Each number is 500 + 40 x the weight over the matrix's rms, rounded and kept within 0 to 999. Layers, rows and columns count from 0. Numbers have three digits each.

# layer 5 MLP down (transposed), 1536x384, rms 0.0193, rows 304-444, columns 96-143
510527481429498436501462594547433482485371564519471499523463469423488509461459458430462507452506528552495517551482481487500529472425455468533481
458466492506492522507488512484509448494535531457542508526484469484557518461498526504511504492524504464529506512512488490491492474484545506524445
528508511485518444526502496525492526497509468479479543447532479487512547563481483578476473495453494596469463601507535472504479479470500493479527
492534506470471474554517469490470479508552490485481484553490526437491484504545482542504495510537509535554447497467520541458470560464444522470494
498552419520460547579480478470440482561522492588508544482583539399484541516523494510588511475461494429471525510459606398498425584540442414486578
479596498532449406576534510567573467504400585519401477445465394519507541467509488535527557510533480478490528626544531466496541509468444561470431
421496488565519380630532564563462398461449402543505574536515486501489435415545544467478512504447505510608505465532492487499459441551492513529497
467518506459513576529576524464509581525449497389467531407503517536396522688517583515550455490523496390586472502467537459508605554523563465580462
526528485506508513523509509519552442458533514490501499514515527501496546518503458506512478516473516495511518552521495513505552489508506535517518
515488473514485459478500546479520483488505502565485502481491516537498519512491452479471450508491497477463570540532498499520456470482470494568533
584367462387559674502490571480516473469585492415572613479554519462472416500474430490482535456509479489434539485525476471489550515538397509497490
472532471547467498571423495602457492499558472478480557459536492496477515485482580506510457578503425553494447550511439468520478456493488525435510
515475475500483475490503493495494481529478468460470484537514498472556524526532449503456485514484494533505507496513513478510464503487547475528489
565516491484608544576455498375463540600573465486447504548604423351449490528576528594537573495543467546461538470520570514476537583556486523495445
561515537468528487498512518490487482509539485506450480470459520533484504472448493491514518477495515500558511507526530504532531473508493449512521
521465486444528489528567527541501504510506474509537448542450477528506487477513483526484438489476475518505535463550486494490513517486489491511530
572460506531522498480558484484502507496490513516537553490522527500518495491490454484498497491530530520539468486508468508476499520463494517510447
572495457458494576522532524533500453364494460398570467488517499419544476453489497554505476454503481464585485444551593557549432529543505506413494
494474490565431542416582479644475495563547589480509518542581507480571500468463507455483440549494508472532477525492533553502522448475449409497466
519511512507506495486528532495485473514516500465510479500511528502521505527480533491543492549512480522500494495504505571502530513511494492508505
500495536503462487544506524516522512504502457510474517484493485488484504506543496461489454521486497481493505506487528496527514509489492473486467
433500515494548493471495479605407452508525450522559524427542488564557370559437469549546493568558497553465457472484402371564571552485478497455574
492503505486496500477490511506503493495494490501507541495542463504543493470521489484474475507519501503483541549528495483490495461508487524499531
529538502503530506512552460504517460501466470562514480440503516520454483503490529506464465472435456455515475491473490479467498461463470461490449
516510502517482511548498465523497489532555524495488501499520515444501477532506485491468480519518429503494451510532456486494467532546495480506493
465510507490482462507465496500481470451486499517498483503518501511488548537510463513505470493459487552468541533531510470485497499472521523527508
586489434544453449490538499463473456461592566524561515523433577593593398428529496517534520476435477440514518475545448492449519496455544484504462
561512516512500507556520501522550488481499476504532508489507494477474517536487487494528468469483483511476509487571490439488493478518494483484497
526543434510503475483508570426462445474431489535489463465482494514518566484548541563485496448516522411483482504458507506531501474443463504479514
519492487448517517497542482484518513473512466457514470520525503558526471486526506519499486510494478479513469479528532485490513491502542493524481
542496536469538522572463468511513562519554431448467493506437409560507534459555407470533449495591584501484503542503460418517490451431482448520520
462488536476485464417474465516451474495488512547491444521500469546505484474494448509530488515487518468517490467470501456503477522491463518500475
512531488475505516424489505531503529460476481456542488486521470538503488515483463446512493500513534517472509498522538470506499513495516525495514
522523514493505489494489515503544528508483539507553533480499398476576559493526528525480537497553503535524475522519453455526492522507480547481487
439427545434503596525492522385612599439636541445440582608473493464461479548526453489516571513453470513490514472531481468526546524553606536594524
547448497482516502528488476512474540526459452527491516489520500504446515515501499509540485496509492499517526489518506527468527499500489522453490
511455358500541547552482419550485596411510548612501538564520459416481492467440476495369521512452499465453489473511498534545468526506435543511494
506506500519529501496472458489487428533534438501545475475469484544510449578554427477413489459498576546493573520558560456537531480471570451502525
522534417506436540467560526502498392500582467452481568494547511474478546521522509578430492437529463481476487522480481497481487488475506582489445
452540490495507484528492465445481489503467480474513472503536523490474463478491482492476505487526556504518497504510466503520530489500476536495466
481542456550477536451460509554496417518393527469463534499524528510500534540466522519514461492452522520529476516527497505435487494463420508476517
508514472468440512454581522582492433498479578512411486426521537626452547519482484484495511549453471442491469490559509450514485458410579398433435
474521506526504546537536501597526463555458464547571416510482499479490571581468637509480487564412587551537554511399492509545485538552447554400419
503475558453538509442483533520494491452470415509556509486469526421523482469537481515495513546515519534448535494455540496454501505459478479501428
477531487571477498602506562529559392585484452579414543410519463430458521506543531498546580486502503496519486521567531492451546524397503395402415
508483515559519551471452538502484474533534474507473512526486532497506477507506531530514444503443491505452553521482490548495534504476482510525512
488479474481455480489452599382552435527424448507551472554422453435526541568455576444520477374507435541524547575600573477460508453496463459525567
419584447515563476519505579546514490465423426503510602453411463573498481509493495495441468484518518482573426516471508492510488521459558477431513
529497526446530506542453506505421479549561489461551450501596565510577450493413509468527453509471555499511553514436598512445553468506562492490476
542547477520457530469536510492501502492475501541517489489449491543455516531560515510470480558494496524510501472569542575518563553533565473546431
528473490492482463551435506499479541516523514473440492513524462465531488462515506516490507506480489492483475496488524513534525495480496516500499
514508540488527519497482466495455521489483462486555461523500496514472473445512566477467548493503565489530507450521489485474529476509508493519434
519511527489486490524545486461521570553485494501502490481523505465523506479477497517591518493521516521531487450517477493475503515519541503499499
554497504504532516451514503478516486529518493508497512544547474498462506480492492436521530519511486521484452472583497501493466462496492501505552
425499505516473475457555471523582429456475556456459394504543504443612429459409489458566467534535431533544577460578524548463528581488494541490471
640461510554446547441542443533588453520382541529562523495441469427506544619396590496553455459496446655437581492476408614477435416421521483366573
477491534489502500544494509547524503478488508511535452476532507469560446484499490509594424491547459533482432483516488527473444518464462479450524
473489532504499418600470508491486520419491480514573578545510545507548489423473521495473501456279534499526531451540490545531443537538509618495539
459493502519464511514538507516547537441554517525434497469542494479563420515488479510551515531453573595476448540574495533517539440490471498542460
486505510514561518494557499511515479547476487554516506468526475511490491541485504524556473527471502453505465523490491530501548558486493494492532
518506528498492525532495465554503549450490515467472440485491469522515531499493502441470499511504472462560494479479470495533535508500532494510548
601450433401503403447479548521547472479502466468468501567559470428546496460449510630416598492512431467558561480430570439506476417503423568518482
507473532396501600445409585462458584464579520492445591573504438474424593526438478547471498513473497446438468400487459480566484472510516485501490
479484538513487494504488443523483480547489477462469513477531542446474530493524570460504499508529487549493475529497533513494500488480494483499455
481507429581542574531570548486479579471480542525505449475571419495495439511496454552496513513466469539480588546591472553612474514467460497518467
506521467547454579552545510443534551533475544561611544483503569517538503414467550594475330481597613468480435470562487499476560459572444666449562
482458535402594510560476525462560463536625529468541489483485444473481471420492416486578435474519491438425536452489477500521444495456483523506480
525544460532527460566460488524410495476550478539540548479524488464495496549426519444520517494455510472491514505487473476461499492452433471478521
498497501510489462561505514554558509452526493500505508534550476496495497423469441520454509553533470463508464497555504482542443491534541491467429
484534520463498504507483527544480488522500512548496524560517525472501456481520492503459473490548554459509499490457509545472531484519515541511465
502534538579442570524458424558447495541567400487569513451476558530486516533527476504503536474499517526616488471504588494447472450523472478552556
531500496549408489491498566533518452484502510513490476479454460497508505544567444509484456511491505455485581521477469513512540496480492515432493
496500514389506525512475535423396527515542552431449517479489532471495528525568449432526537525401550548481517459589444421543573569549607483543546
550479469429516476479471556508550480456424530436523505457532499466540493569500505516525505488484511442511573468472533528506489510564504495527455
447462489474550517441539549450515448509496475489495445505509484503504462472487512521494507489532477536473510523520498540471547494525480460459475
536404475545507537490458598580562560499461541485389490442532473443526536462622392450426476604402602610365471448511458496448557574487552408512477
447511513498491497500496518487495509458501487478511509507510524503517480503480511511508496529547492482483499475499503502520480536517489515484504
500456553556567482542478503488429548511535457513494535567558587507482475510508501480569486493476517470526451474514478463453525515460446506485485
573508499524432518501551488432577633401515527477497528522448611434478485484387394409394423468542474510552583472450467403497430550506393591555547
595515562461491492458592461511641493585517440485526449540480545484513488528461563420532538474575602535401563522490583558536544464517548625517425
521519503539516493484515480499486452500492496495505464523489467546510516488459545461531503502459509496537487498481499508460487510522473489515503
569571521478520518594461491539453536489509472537504485450565536562485548499500455464517522534447507465452439506577574405503532465500496480403512
493510514450547507488545511535502547510444444477527433514503497495479511473498516477562508515537489524455475478541504486469527528511525483485490
437494468513404537461475451473525537492552496494437556422502537538537421408417387541475467516475450488446587449536448545503583462520523524575454
556567452540438601517584558524410521511479552550428579458485510459543569497520462506503438582528462399440469419501414537552547503545481498476497
539508432506559461631452555581481455455592489487437515456484545412472565523529554552579588516369427453482469544539566509473531471415438510432424
520477573449436477498464543479468532627540493441551439427501533390466493438505515490551537585553436504527467436545389463503475488484508447455497
477453547530551512487520533491518450573554485461467473490521483482545533469540513546484480488549492515477548430597565483502490520476520466485449
499495502498489526539478506490501546486506451514500418509510499465499507487536456507501530527483510478474533571452560505504507493516476444472501
483491528509499535523515519473494508512466521500505495466520519457513502536508469475503497504452510465512513464513504480490540538454447544532521
494515498497500480477538528507493499482525463459478505492506515484482504496487458468532504530503547524463488500514525498535500524492461497510521
540487509482477522512507522477517479485536517498519523485536469486483508499498553470489511520504453528473476510526519513521488491502452478443449
349416503566526480546587485628476513525515450523485457525505523454484445516457528420486508544497438432505453579409496608494534490514547466476493
492447536494480552495521544523507529453479530482487540503476488500515470463494543491490518587521555536544484540498506511469484542437566512497540
493575522491603554477520595556450425532414508556572502601451427514456465565486529503473570465587456430484458501337507555573473385439493508446548
506546549527532470502566560553497436528477520481446441506505527551529554532445469516495438456504462493459492523517522476518512526470453500498464
506521486510488535474524524530520440473482488492459491495549517521475470518487498501457528546504477457530507493452564477547514512493472514493521
521533493517510515478517466491557495517497484534496479439531528503505539501473504454508489496495456476491524476484486519541522467463508503508478
539512482489516503513497505469538471501508522495497485474483463529472484488482475521530511512510483539520511516489515497477472532519508460526497
517520534523488464491520514526488515557513495530513482506487552455469483570482484472494451503484489498478549481495514509508516493494495500496467
511515466542443513519519509488544465533484522578426500576581456530546508518489506477536562517458489585508558550544622449446512585594459510523489
449453490445631460636555504499418535511479536506611463475493542516516440513466512446491474469484630466535502552464436500527588568514523542521518
528529432505438545530490501552495497442510460538461448408519472501469549495507450490487487548501469477475541513476473523452471484530499440492494
437578504427452477511552483517442530511577569454528596556541531454563553475547456484589586458488517513497416440487502441455505374499388522481458
517582489511458548552524405540451491435488502598525571439465401515550474622490446496456462549474531474421503568502542420517442439445392470520472
508485509489444451555470412591468516488488403521494535441550473505464506515485474496510525558499528478526521545480457644501476446479539494508437
483453508484493536453506522505442569493541504521485518553513551491508466473515507517533489558477493508465474456583473520484569538502550524510486
507492523498474511464524509507435468489499538505535488521485524526457473443482507539523490484501503513487525484477536519456488479465505505504490
478599609482518424509495391470489454544491418525456506518561514491499523499401533464506505499398470580454460449570601423563512460509519503488535
500489521489507519469544537510524532484535515500548481488569496517534491474483495491506482519465503517528496493491478503493538503479555526494492
508507484458511547474541494537538447520478512498503469501493498494484471512487482503494475573487511541522495514555496467524464515520457471531525
497464522456546518521528558568519508444478530477517456511518475477519526504516492434501482492459525570505475525508572452526449527465480491459515
514457469482495474528456521554473499497530480471501489528513489466540513480507515515486472519516470521504461517520570507473542476509472485495466
479495483461480486521487506463522498508510496464472483467505478528492532540523498527478497454490499500433510505503501521511499516513490519526529
513449591464507483493503507433508544526539470554455475534477470551438496451554518440508434579531476491550528479524456461486556492540477523562485
545477540472514482482478527530481458493483499511516474496469493499481519539479446470486481505532457520510449486559548458488460507496485503483476
526473464498560548478511480436488489528509468578508508514491515510467475541458501521471525523574506522506493505428474482537543422526461547560479
499468566452481502518535510527489509503532542480508477461516469512533487484523484496506498513510521534513486444536484480508482510482513487532463
517479473497591512607569534495477472536416538513498491420552337510619407567514444526565463548406563589422561401506530492518598505402513486526511
497493597461534507557471612514540547482467492539555446497595459449613384507558458461541560462474544556546576562529451489427521495472529604465470
473518471474499569475487508456516504494525463524506461560512466527459516496465472483492516486481492479521493508488477500478470475455479508496478
504523515511415502565505477571587459508470476492488464435513509480487538546502487500495467518524457458509556539503482497510461497520510446476452
423499473489470509547453514476558546471463486587434527489424533530520485527414501570565481533487543561438513430542506484607469523454467492465539
544512523496500501574529545601502483520480452500499471453564475536468474494462471486480515496450521480470488465515526483496528460483431500504534
503498490459480516490547489515454506543478506470487540444526498518520494450522519514498524454546543541539446511491512505458478514491478529542487
490488537530526490450510516525459486508494517535482503456566489517454450442486476487466537535539507522487486519497560531452542556491514506547537
517472540453517537497483492479426492510519492505517513548519529505492491427517508482505513518507490535500476475504479533490530491507457480462521
576552494505554460439492457504545480495437469521463476495505503545474531463467556492527489454512494530518476547486495483520459439499478518513534
534521525523509523490481514477488507517440450512496471529532490544470516494462494515487522483484538504528498513491451477451504510484479491534481
406538526508424507459568537465532523461459494448550490504556453425503574509486540518500474566506477442543493525505542533472472411511479455519482
526514515477509490503480581550512503492512492532523502506490508485511498463497519530460509497526486541474494510492545482532514518496504531486505
523553458519453568545416561537497436545453438487452467467527523495500526523503449564455507499464499527546532473544570469488463436543461498571480
533477432526501513562557517519469448539541472507591438555520508450550445494506531598467510530546477566462465480559491570484517484497481435507400
558455507401538489448551498557510461529518572559488529553479519509521478559487482476502493529512517501448518472548507474561483462518477623505539
447518442434501486553476539556577494514484522516463490491437519452563479494560449563614490465470534564555526507605460541420481458509470554492473
488512503479478473516482501467499532470510493482466538523519502472468451516516472509528449517515481522462501509529473533490477512479523516521508
323429506444609482545550583406484586505593465468388351518466507496555461517609445548608474548505575474470461545505498482529583438624495557634448
552508502482508534476494566499511506507534487496499534498473471483463544520516507499460471474493485488469499503488504507475492515470478511514523
477481535513515553485510470494535483509504472482523499529525526466478487478485480487507488509503475449468515494480490527513526518476502503528520
540501476516489498486515524474529474487502491488483559495476539506507476525521481480489491513527506493536515486492493531466465482509525514513520
501536463490441490465486570513499486548520479484534484486517511499506550554489447508472434457498516522459556478485508469512463476536461504511481
# layer 5 MLP up, 1536x384, rms 0.0272, rows 305-445, columns 96-143
503516498506485496506493522484495498495504524469526490493555515509493496483485502528493519499500535470477491495498523505498466503508517499477519
530509531501493482472505499451504546477504466485432502497492429523452483518483507518476535472524531460518563468453470531481483517509512544481519
505501482469502521504527462509505459515466509508485486500538454501554522509513487508527557490514514503493491531516472494465482506473530502477460
476538482496503456481524544558562440482469537448529431626500550543510421472516372452371425522569463516435514565478440557537569416506502567515473
505519473607366400572532494547535552519532538482446477452465418437518569405544475501542537496516469426385472475476523433564460607489463640518506
544533473513401583436502482411570515502563561498459467514514520465554561580439549485532472518569517515395486510406556561499528558487557462465529
469538552553561510409382620502553559527460549420361618444534523371430513566434436403502510430441521356461473555462427530485553511548660423524461
507549534510517528539476485514496505508503461486481490503500495488495504507530481513512496480475513473492532539501525532484508519496473454542484
516496531523503541519542488480472553478493496475516536542488480449488520471486514510500562495547497526501452499470495535514510484488503480517493
479478410496430426528515507617454528466566492367489452501605488541625411496490497430574499504484494455404474484449483527589474461570487416518626
482573486496490523475564539459533461519485512534470458538521498493524498545522449464474501452475555428490499437456446539507522473459480518527482
507522520516497516497507481495532496493503501485505514489510515470486479487493482520520526508505502493513492482489474474506481498481473494479497
440508485508450500544543456533569403464457593475522477460451441633458410490502554416459542611521527384548477549528543570664492490524460483613446
501499504482467520483530480486473556489542481511516476545527491506519503469441497487519509492526480496493495489489478506530511488492495483473466
515464513521467492510502502478520486475515504436469538508494495482532518506480494541499522509487487521470508522487517542508500531525518508504473
530530504492494468476527484493490499462523480539539495469485493493430472519461517540482474487507533508482519480469502478487488517476482505524485
445433507550485435536540454603537524518510427498552546539415558544557455499527429530430416420536486475530452469503628507491534506499498526478432
531518530489529504525585517549468577499529413513588402553464605435437524403481433380523508513478458488529511483481519526563547572460484502497545
509496456516480466461446508459492528488479503485513525480499466500467512538487514487478493455498544474491493494480460482471504502529521509506457
510514502491471494508514531490497505501494500487504493498495449490509504492498525478496497491488516517521521470505516488509491511482509488508507
395460464423494491578563556590476614475545541448422501580556550555578559494593569503569540458447472506468509433541411487512552514448526405421544
465470506502519514513516461525504507473495501468477507490504501509510499489498473534512467503505488505510521514488552514504501520512507508495494
488491522446469494513497518535524510502476505459485502505512460494545520465508483530491525544512497505527529510486491494508527464503525519493486
515493518505476513510517509470513511488508481484486518484521504480495533501485503521511496474504498489495481490511498498517486498524501501504468
517502504483466508491502497518530500497504540453476463515484476481521527504461449507494462497486524514479499524529520529506506464537503500496516
488628527464565592499517530535495486543451489570410420569486472469479589588419493451428545549531510549426489583430529467511554498567531492448520
501471515506517494487484556510460527478493515485508487510513504484544509524492520473512499489486436511500471523515481498521540509471502463530537
518416517467543485507544492521504465513492511459517512463521545471471474467526476506507502464523501446511506473479527505524523537443495523504476
507491503531528490484475525492530497506549522496518528535501505449517541497520470497481474520474508526492481513452490526487483496522485465477465
555408513523521556533433487440523515454523503437544524521503525478444561515481571504547599615535452564462539515497467396654562561511548472568478
490517486508508506476523509528488500515482454538486472492500518482507509537496464462485501492506506495509532473490505553561471499522522536425506
482510499495534511493494522508499521499521483517514502473481471500487495500533500545493516469492540471496522464474480477502492512483465490493503
477482491491524564490476498511544451490528509516514492474515527479462508499519571540443513524478511498504472504504460533548513493485473544493518
465445517465530538468563526447516468391662555404464547470518539629427443532536527550479585539424527479474464415393535405509479605507519519582511
513487495485510492500483475529504506495505515515507503497493519483512510509535514473494482505504450514499482497517494498487497511483507514496522
566519494474476425474455494512605562505477455554504480533394597426430570461415439477479522398559483513553504450456529481497503602533515495397580
572502514439457481501484489482530556485508483521482527487523503455466545518479486555405501514508546595518537531583565488518494441564487493472543
429449481462524486456537577469438422460472532478567488462539518570460552516490465507525466431457450394455463586402638611500529496511404531462481
464546506493506495507482504499509478486500466508540491512514513534494490513474504492497527467515521465533471522469507530499503501515487506489484
540523481447523469495535478489503506535535494526504505506485463518551463509526497512551463487478492548502539462501460470471531533502491474531513
613514501536434422469553448578521456481510574596441450448477549426502517475536522456508420558444494365434503577484505534505510539474599450499444
492471529601464508450412544447492503457542574501550570524444561541545506537449556525488547333576403499399448576622518452559483443456523471450626
474518477532505447491546445540529497508547544493457545495514513451469528501451514551468501532504503525485467512534498523529526486553505498474486
528567476511379462581562504434526436514503562554434456429532521456494589586611561414504560536557488503476445565484511433607517602447459484525517
506460499456516473532547512493559494455455501466552485474496479520509457474490500485514490505503515535520497443494483558502497518493488461478488
477467498539540546451534432623533564450603605525418533462513489532590524448466448576593548628474548489510377565385364508565410509445480540437402
508551556493612473547484548575505389364416460446572523505527538608491454477435412392553483370489516463574459460572561446498506465542488495469489
511442491523504522515454585515453571470452505511531503482513493534432483563530443439482453536460465437482492552492575567535467513453534464509465
453488532561480500468453511525522523469522458488459493466480455500516512499488556569529521492484563584484462545473471527497449458545494540529506
498523505522491487531447532522498540504543551509510487509512483481561491486521497477491464490499480536477500531514520502523525517515504489514513
533514475521520508515484444483485488517532492460503532468500536475493450507523547507539512484503552493472503463479500486509503532484501544504500
505550465484492498520488520515498485498496486493531513509471493523504517515526463526529482465514490507471458486488504498482483508502455523504491
491530499478489463502546487506473479502495487502464484515503501500523480505491509520497489490479485493498524519490510496498534493524539498490473
505464433505491504428599496472566505477520600494485468553400527530596521528462542459485507435487514459420562566505605516590479599519524492459521
540615587543399539469528534414512561492611464542444520484570495588578617487411526636624413558468569601579595528491490461611473569508462491552433
453532562429476507512557510478513502490517513447521498499485498488499495463465516499520494537473467524469563439502505465521570528502476506466478
479484430483479552391474531501521476551485458495414432474538457446403495609536515497506491535691507515435473557459541425488550457515458412505457
554518510527510546528522522538581519432549515518447443470506488517500508469510507523564447543468495486479449518519480450445500522434510497549473
512495510514494512497495495486504517492517488502489494493487510483490524523457506482470529491513483496536500494503496507499530522491511525477477
442478505455441456482491517540515481493462523462478443468506508473455561545502501471446439506506454529478536499526449544507489467493498487470496
542401519403543467574502509595545520489627412448472501501595401400563437472511571575446549616446427442477574503361516556387479415446518614542460
472496435473469521554457538601489474479420568589408534467646528501372431466421353522515516532491312495521544399433582528475415500507499547446584
453493458510476511472553465458490506498524452537545513497472514504492460502471505505476496505496479509505517485511484528498468470536494516488530
478523559553466533470437551421451528476493522443438470399521434453527506479541476460481469583468502560562548531528530551504494520495384477433484
484611454592555584615469531567423508477483463578599344545491590627508394488424477485491549504538613382505553549545516503457456548544441494494523
555559524502443549505494464573490491501574589542455514551537471430570435586508507553482428471534491516556379539421450531487535550448461558527460
491465538460514468478499502515514533465522507502515543524477481517503536544506504527490513511487542486468477497533525485500511442502496471566529
507485534473510533514546460539461529501484545507539460517484539465513529451467498520556465509495554569555516469484513560510491511510493504489531
493475508501484500523478530485486478497547470470483495528496524505519499524528496469472501472495529495502502530497534563538481514538508532448518
586548583645498480485428451489404566478521453456496535454509516516411453542530536482527509507548512487554444489546571498432411521481546510536540
486495542516501501489471452445494542494551504505467549525443529529484507439470493502496537474512493477476455555495509520490440465487513493535476
399409414473540483519540479407400519489449533461505501540586530600588553405567479503521517522514594411508431521516538472557460646514507458554578
507490483521480490501506512465496469485497565504457499458511526449542513465536482526505471521485484526492534479515513492530478506497475481488508
502500469535531473511484503510469508497494481560493489511519494483541471549489487491494515516502466526520473504482517466480497522477496530525513
460565504520547465521507403376390448565461564563590520536470577594467492532369573556588498370570427458636513549555551445538466484576483485471505
508477484495498527526505522505483503505494509488537504501499484523498488512510495485525487493509531517481491488463496489505523495509513500491484
502506500503561527482516487466490502469559505497412486489529516511502520482471460526479510461490540477434520479508514467525477441515450516496487
539532475578590462459589477558567663410513535522450539599480501434382584411349410360515523465487477399551573470424539503500415537572469573443375
418431517619353458529458542612507481481504528430552423504528536474551438539431457494534473471479407601417398453542614539485505470520474456501545
505485512521513497511473529480476478511499481510503499517528487515477457518493511469518488503477468513537523496479477458513496483512474500526456
483452570554497405478505528469533454524473527477567472598543468473467491484478551442508445528496465531529520519529461516467491482517500623506499
519476494523536505479511482484470514495511511483521488524504488486560500510504473457507524470468515525514534503527535545536478506508500517526497
539549497604521508403464417493533500370546629385413505387534518555526419377494406387459585505482532520529453499486508515549440474466511524463407
433561472469583670524520560539499464484501547550465514492499677550460563505453550456460463571468509437450582384486443566529420459418462561580575
492550563505448575436594451400492538484404483501542463507453428568532454461507487448517496477523565468516530474542502526545420523581519433604538
491424564531500413552517431551567502489538490554421515468481489444389510396533575522497502563501482488518461396592352458558567499585504454527567
559464486506482536562435496565481573489508478521510468538471456482495476508483515521481414454489533516499481511533534471519464557500444481489499
505528525523491509519436487496479493522513502479505523495545511502541477462464541468548557510499474523504487470517490518502488508495491510446490
529486495515521495496490492493502512521517468520494479492508541504519481508483489509509539472507504451489485496501504495521511492460480533520513
502500518530496481505494510486488489479468499522488484495480517542509499464535519508506500499490486498495489507488514471496482509471524531485517
487505497483483449470454529537492501476531528489489511523478508466492494534480549507478525520501499503463500510515505480511524493510515505498495
639511552452485511463369525442458513573516570488461569421503524462589494527559454583529494441504564449512508404572576425494486507492495439573503
516529509511492494490513512481515459483475538447513518489537522480479524497494488506537489541527484497513465506535462513522526493506446511533480
440429474444487548528455540610516570552585467433437500442617577433543523468512428524448435489451469556474470458469465464476506571546526551541509
432457558560501488511495493479505578469466504503531532522486492477482448464462530458489530489518460517530437567488491494517458483446530500523522
538495482483504532521534491487499499508539536515500485492535507536516488509470491459513461490516530512513481487473468435478488548512483495519508
525502494510530502496503511476510498495488476501515499518493512535528526498497482506498511454525500489505499500519517504519515542474495512483496
483521497499496512489484504484521470525521497500507486517486498503469518504481489513498520509514534485504506532498469524496513497461507525517498
477478518484545468491483474462466494512494522449485518508491499487489449482484476489497520478495493530506508459506492540501472532500518513496482
500501576444577457487423439473520436470506412576531440506551490516489515564469479519473406515508602518515542448506457482508481509531490490549533
578543527555388533391398458447541521523480485458359546594517458518445556541537508492494526503536402583499484448585501509449476492517461482484404
462494502460494516492471526576492488462449459473554482443501444543554511498554524488477484434472502465524532483501521556520476515532472532469498
465472434496527477538500455518469515531496513470504524484552534537556493470531481571589514509534481544472441514457459505467555509466550534492508
531433478439579440450495447453476638477503400458388504498567553446531526422572582455543428541543449535418471393487514448512469474501515526523472
500421534503500497471549506471563448517526524452453513518490505511474581545475527553474501457478517478508512460519462434525546515564470477484543
497504521460465491488519500490496512469482493496536456531519518532507499474514479522489497523454467522506512489512519515489506540505522527469526
499503495509515497518519487501504464485490493469507522477512491487485495495462499511491500455505528492489506483484503498530512525503497498545472
496626449488473356563472471422431541517491429452524407501450511444461466477447495484509522480452477513447541563598551367581437516459489520483412
491451536487524497547488554519501519476444518475527494506477499509500561521540499495504480479503485526518519480523485496513506510530495489494505
497488549518544530498520489489491459493540482482480507509500510530516493516513516472486536449540504517469474517453489458514504487473479514496532
540536524476495490540517485469498492493524579530484502499476479524469473516470504481515504548504516519517503507464477548506479475463457496506505
502495515518512482530471489498509515503494510529477511494501448495559486469544509510470489500501487500512507514509540507488528478507511481501525
489503492475481481504516516453496500523479506510488517481519478530525508507477512523509489483488498493479480507492472521523511472522523446520494
472487568482515545493509501518468446453560530531534443527516540497459466515462497496499513518450480502484501524472517452504570470462540482584469
514468494456459483494501505508509481488511496471510457503502483476528529506525509521494491496487447510482493510521510501521535511527471480488508
467503562476499466485510493436550522503549541509540523473492468528547486487521541496491452531507562467490527525538453494567578517485545467519485
467479499516506468486512519529524523486485495504530470515516503508492549456514503462488488503485505510500482481534495519517455538512495492520508
514451507529569499470537490511511488393590571450517574413589443559527543531505456383456553451557548537369553452439568615491506550422511450698448
540422585563467475524478442594533575433500564516559422508464446584582490598421490502588486515480483404476554535426538470613482473563485585540532
546467488479475506528496498511491455471466520494507490480482505477571515485486486493512471502487461495519516498491490476511492567524519531462535
489451530534508479522518540458472525479540502503483510519514464565483465469463474506525502488513528506507470477522533567470487463487434506543489
541441508552477563481415643484517577466522579488471551476427524528563562510541490472444399503499496518509471485437510592487440535432518476419571
464537513474492520512533528516476451506500525493482513524525509501529563509509494547501456517509477539482487499502507536521546529495484476514497
513515496490544508490480469517484515483488521489523459521475471498449516506481494514467516507474445475499522514525541574518504494488561508514489
506492444476499524510495511497471495501448472469446537524481513529485499547448496531472433471506541464498475504503530456524510507549524547508488
486492511501494521495514509494480477500510506475515498512485471546500484448511477491498522509502544508522487478482480486502473523505542503528488
514487513477516525502516467479494486493536466496504475535473514495494488546488436469508494494468536486470484467503518524527526475505502487532497
514518540515532522482481525501500463494525467527485487501504521495493518493482496478508499516482474513503498499472498495511470492497502517477521
528474495468487445517401478495457512533448482466431469496537547483483482512573475423510497453483528471495498572519551591575544505528497471519533
507514522498510527529496482490497497480521470466516501507514495497511502514513473494484494505494514495523516456506501534463510536512494503520536
485503533545532492479526498532503555533507421470475441537458529467497525477579519472574480499477559520477509485464477550477453466483595520472503
549454481557461473535470492506540460526569493481532445426525529388490435453454504483417478594540489522365529433505467554417436576515414399517471
473435564569514602479509460472589475475458515534565513457491439400540524412399560536509498532515522507523497510523475529503524447428621462471431
491547419487564521531570494564411560455468558438489490610502550435537593384432518489507531461489511528448477586438527533394480620486486502559463
506522483484498502490539492520488477485501502476490513478508514477498527479493494521472501496486499501502502495528488514515477516526528517488467
520399506368518418517440479299354528520564498457437416602427400501611575422564456410453450388450550609508545626621567570420500582394603614625487
471514507514482503470498487526502522502500495501505522505503486484518505511485499510513486474479518489483488527489514507483486497516535501491492
501503509524499519495520514487499494498521491521506478493509524485516511489487499469505511489482532497500500471497506518512486519507478517485494
489478507511502475471506513479502497512482509468482499512514493524495497527473504490477500500484511492483484514505487529499512489528511503505488
489472517517523493523535456490530521470523436485492501531488501558477473439476481502488512508540445505571481518472491504489454524488479478535526
510508464494445497530486533480470510497550514481518440466498513479508499491508492466531470444519498515474503534516478468525493520514467513501490